From a checkpoint of a small transformer trained on Wikipedia.
Architecture: RMSNorm before each block, rotary positions, no biases in attention or MLP.
Each number is 128 + 32 x the weight over its row's rms, rounded and kept within 0 to 255. Layers, rows and columns count from 0. Numbers have three digits each. The size before them is the row's rms in percent of the matrix's.

# layer 9 attention query, 256x256, rms 0.0883, rows 0-41, columns 32-63
081:160118093118117150086137200150157137144093137118067112139118115177117141099129168115117155168169
088:105087105104129132087119076152115162118118141099135098041108128134110110136151100090114160098125
090:107091172098169077125093132090070116128118128103168109121091147106125151142105104082152046190159
089:135134076138115098119101171112123159145132120121110088097107146095169141114146117078107194136144
093:107108152102165070131071082172145095138129076111188136107094129180126085085098122142146146108182
096:099114057156179149159132107141133153152142085128087082096162157149181084182131133179122131126096
101:151181206083143083052137185150204094123125176097092111178183099096168111115154113148162147138124
094:072161126114146141155144145186125128138107099131113104155076109145183161114140163121121136112132
092:107036121152089057134126152148131124145151177089123156106154104167127082148121188117088080114107
101:141074044074120100172102116145165113116154099135142182164127151059143131150156122142081113101172
096:196184139126158145197085135106103073165120121104114140138116188125145131137062164145116143106140
095:119110140126203085099134161181149182156076106076135126103105099166089081086083103159132041136133
091:114140098128084113110117141169135068087090113140131133149183236121066154176122114125147092072084
092:184143094156175124082094126137052105174154054138134112094118226101161102148135119193100063097075
093:133150150118090174163135049139144151107137079173104156195113151072178122138165089102082117180111
107:129160112154106095141114185176147129174125151141151137159115061108158133131128152124166112169075
094:108118150103064127122192135102131098114146156099124131056122153135194089136083165102130173135069
102:156141140146030158167147129138191117129122144059112082196110094120114103131156092135161061171122
105:074129117152101152107145135182104159130123119147096112166118136122163111208146153187087108151083
098:087162130106180108130146132096118124095117141066172143181160132166077135180132109095100116175098
096:145135145172089112127113148154189086103090120115035140127171104159127147106120155164122114115055
108:097123132108029128165209133122070132120095139137146180135120112161073134185173148119148106053112
098:121065091123166164099074138087076146131149110168176159110112082158166073121102143093159140094131
103:193143119167087135063167163175147158125093095167106103105153170190176087096094172112178069091180
099:129145095105173141088148082152104165096118133126093135136230108090179131152117144149139137138109
105:145093175166102137198119143130096082103130178145126171132111131165151094094076053092100148105121
102:165096167110215112134150122099147141124107146190093135160137120145171152113105132238184162156125
098:085122154128089138108189120137158133112071110167074115133122100117072091125138171176145138138187
103:142070140167124139131140135136188127117180178157151177157114151079113114095100109157117129130092
100:130110119116126134134149141121177188084130122113129148108124148135136143096137175102138114142047
098:144084052136118150181114162135109116106154068174185105151170085037128131138183143165141089139170
099:151104122126162079110115107130061149111117108122138127131107159132104100146057118148196095059084
096:099160192144121141187091163106157135158153106136123175096172132116161128160163144176169127083069
091:114098089129189079094149063173135114040102153106063165155104155096062128122148070139160134124120
089:121168139147122198087153145144145136154105085171084106099092180118085097108079092144085096117171
100:168164239079167132164163114152122083175111110110107112168126102123072116134156129111125161146076
093:116116083128068132167144099105129136115128095082096106175084125139131066182119128099125145125088
091:140105151111040173185164196110110102128159076111124112070116138150125121060154180084126103148103
099:137147127039146148138148121191122141131088119159140130072111137155109167157121150121084095146167
090:146142192096097144142095157062135156171086171142097076163125100193141179124159164111128140158136
102:141085115202189132153084071174077174118121103140120147141101067074122125085063108091092188093220
099:130185119108072101116118117117130126107195147099106113122206113128096116113139125143126104103141
# layer 9 attention key, 256x256, rms 0.0905, rows 0-40, columns 32-63
084:144118174118117158175120050172101098138137160132110122107118113074152125108098139113148135195140
085:070153196118064128120131141103146133201189130122119094145091149088179151135132099108134094111098
089:072151066162179176119079140123155082135156144086138160136177188144158130147119119176067114169183
096:115130152183165082109149184088125198160152128068136115209142146138134108106124138154202114113126
093:088128058161212111111088077081129124098169134137148142107134104174138169215133078113092099100118
095:120076075147171103064117154171110027121095145138111080178094084135102134146139117190158166143106
099:135074116155154142078144061126111069121061190139183118125083135139107094124078117089176118131123
094:108156183081039107130180123104177164146173134085117120095120115103118116135134163092180119106144
091:106106129129062128137082180130093154100129123162104135119101109087184117167098159126081158065129
106:077110142167160139145149097135131100089146094115163159125123082165198114177184107121127131117100
104:094133149175197138120052150131125155091091126151185148096172097065159132150193107183098092154151
097:134090088124199129135168116124063075133164102122154082117145155137159138097105107153124082134119
097:163086129158127090102151117094127085132144090100140153130201121109166121130186113098089109090156
096:119102144123109150111125169120123104089093162178108179119090146084073169149201117118052162127122
106:128159157127039104161150176118086152089135122145131136143137095144085171114105191089144169105098
098:131082050101120143114100099140132115138132162160162110129142114138091120144105138084120089164090
096:127114158134146136089115107142153085107165147085118153083097122149121189139192102177074107117083
110:074131114185186112117098109089174070107156101174172133185073143122134123138127089138106138158169
098:094130119101115137123122158134179112142161112131156104150127159075084162133178132157126157122070
100:156173155192086149163150093141144094217134163166132191086163166133136101123125112170116066133112
097:130145094119177092095124107119135116119073073164117160151104160108184158133182116105091143086140
096:104133132126178154193125072174099125130157096124105051132181156126134138174094161083105146090103
096:112135115117180054160100070116113172167080121096178053135115164126105078164153074125106089111098
098:131085124102171144129142128082136121143106102159138128171130095064129176152167126115092131156082
096:109133142115142113114127062194150111140141140098164136111085085202139180149138124157108154116113
099:119111141098079115096144067113146162041138113107160137123112156126151111136110128094120094067071
094:150149163114119098125110147206139124159105136116117120158158116068129131124092174103144140175193
094:140127121120130145166090056142184126149126096113165111167138118148151151088124073121090140150167
095:121061149133138057125085137147090075112078067148130169147111106165101104110121125091145083168148
103:094153116202203187088105088161133143132147153143172155152157125096085140176092124072139146193142
097:145123122138121109143152133150093133106045078163157120084161107136115184128068107163078167152137
103:135116147157150135146095131142115125174179138123107139065131144174200126064130108186095177123147
086:120083139131092136072179111122107156097183164080104091141093120095195074118140085109106115118100
083:136178175106126158060156126095136178120119111162141173149070158112155114137142090142059137150101
080:055185163059151123152134138094130139139138121145059115169091165119118107186079138113129133113105
092:159116134067192164085120095123161148131117136123136093101200137165112142082141161167152109122175
084:088092166134087154078112099119126142110128198056148162130117120167096150076189165119146113137203
091:109122143062080097172098153088141147144154174128066117154112093165105082100159177043164144071123
096:161133189129175102093160117146131130103094138073141142133102095139105091119131037118135095147094
097:158141106110168128098105168132093139134133105107138080104143077095121127121182081176121108134181
103:121163184128141082141140139078158123149122071154135111084086117131133125190200122145084096185132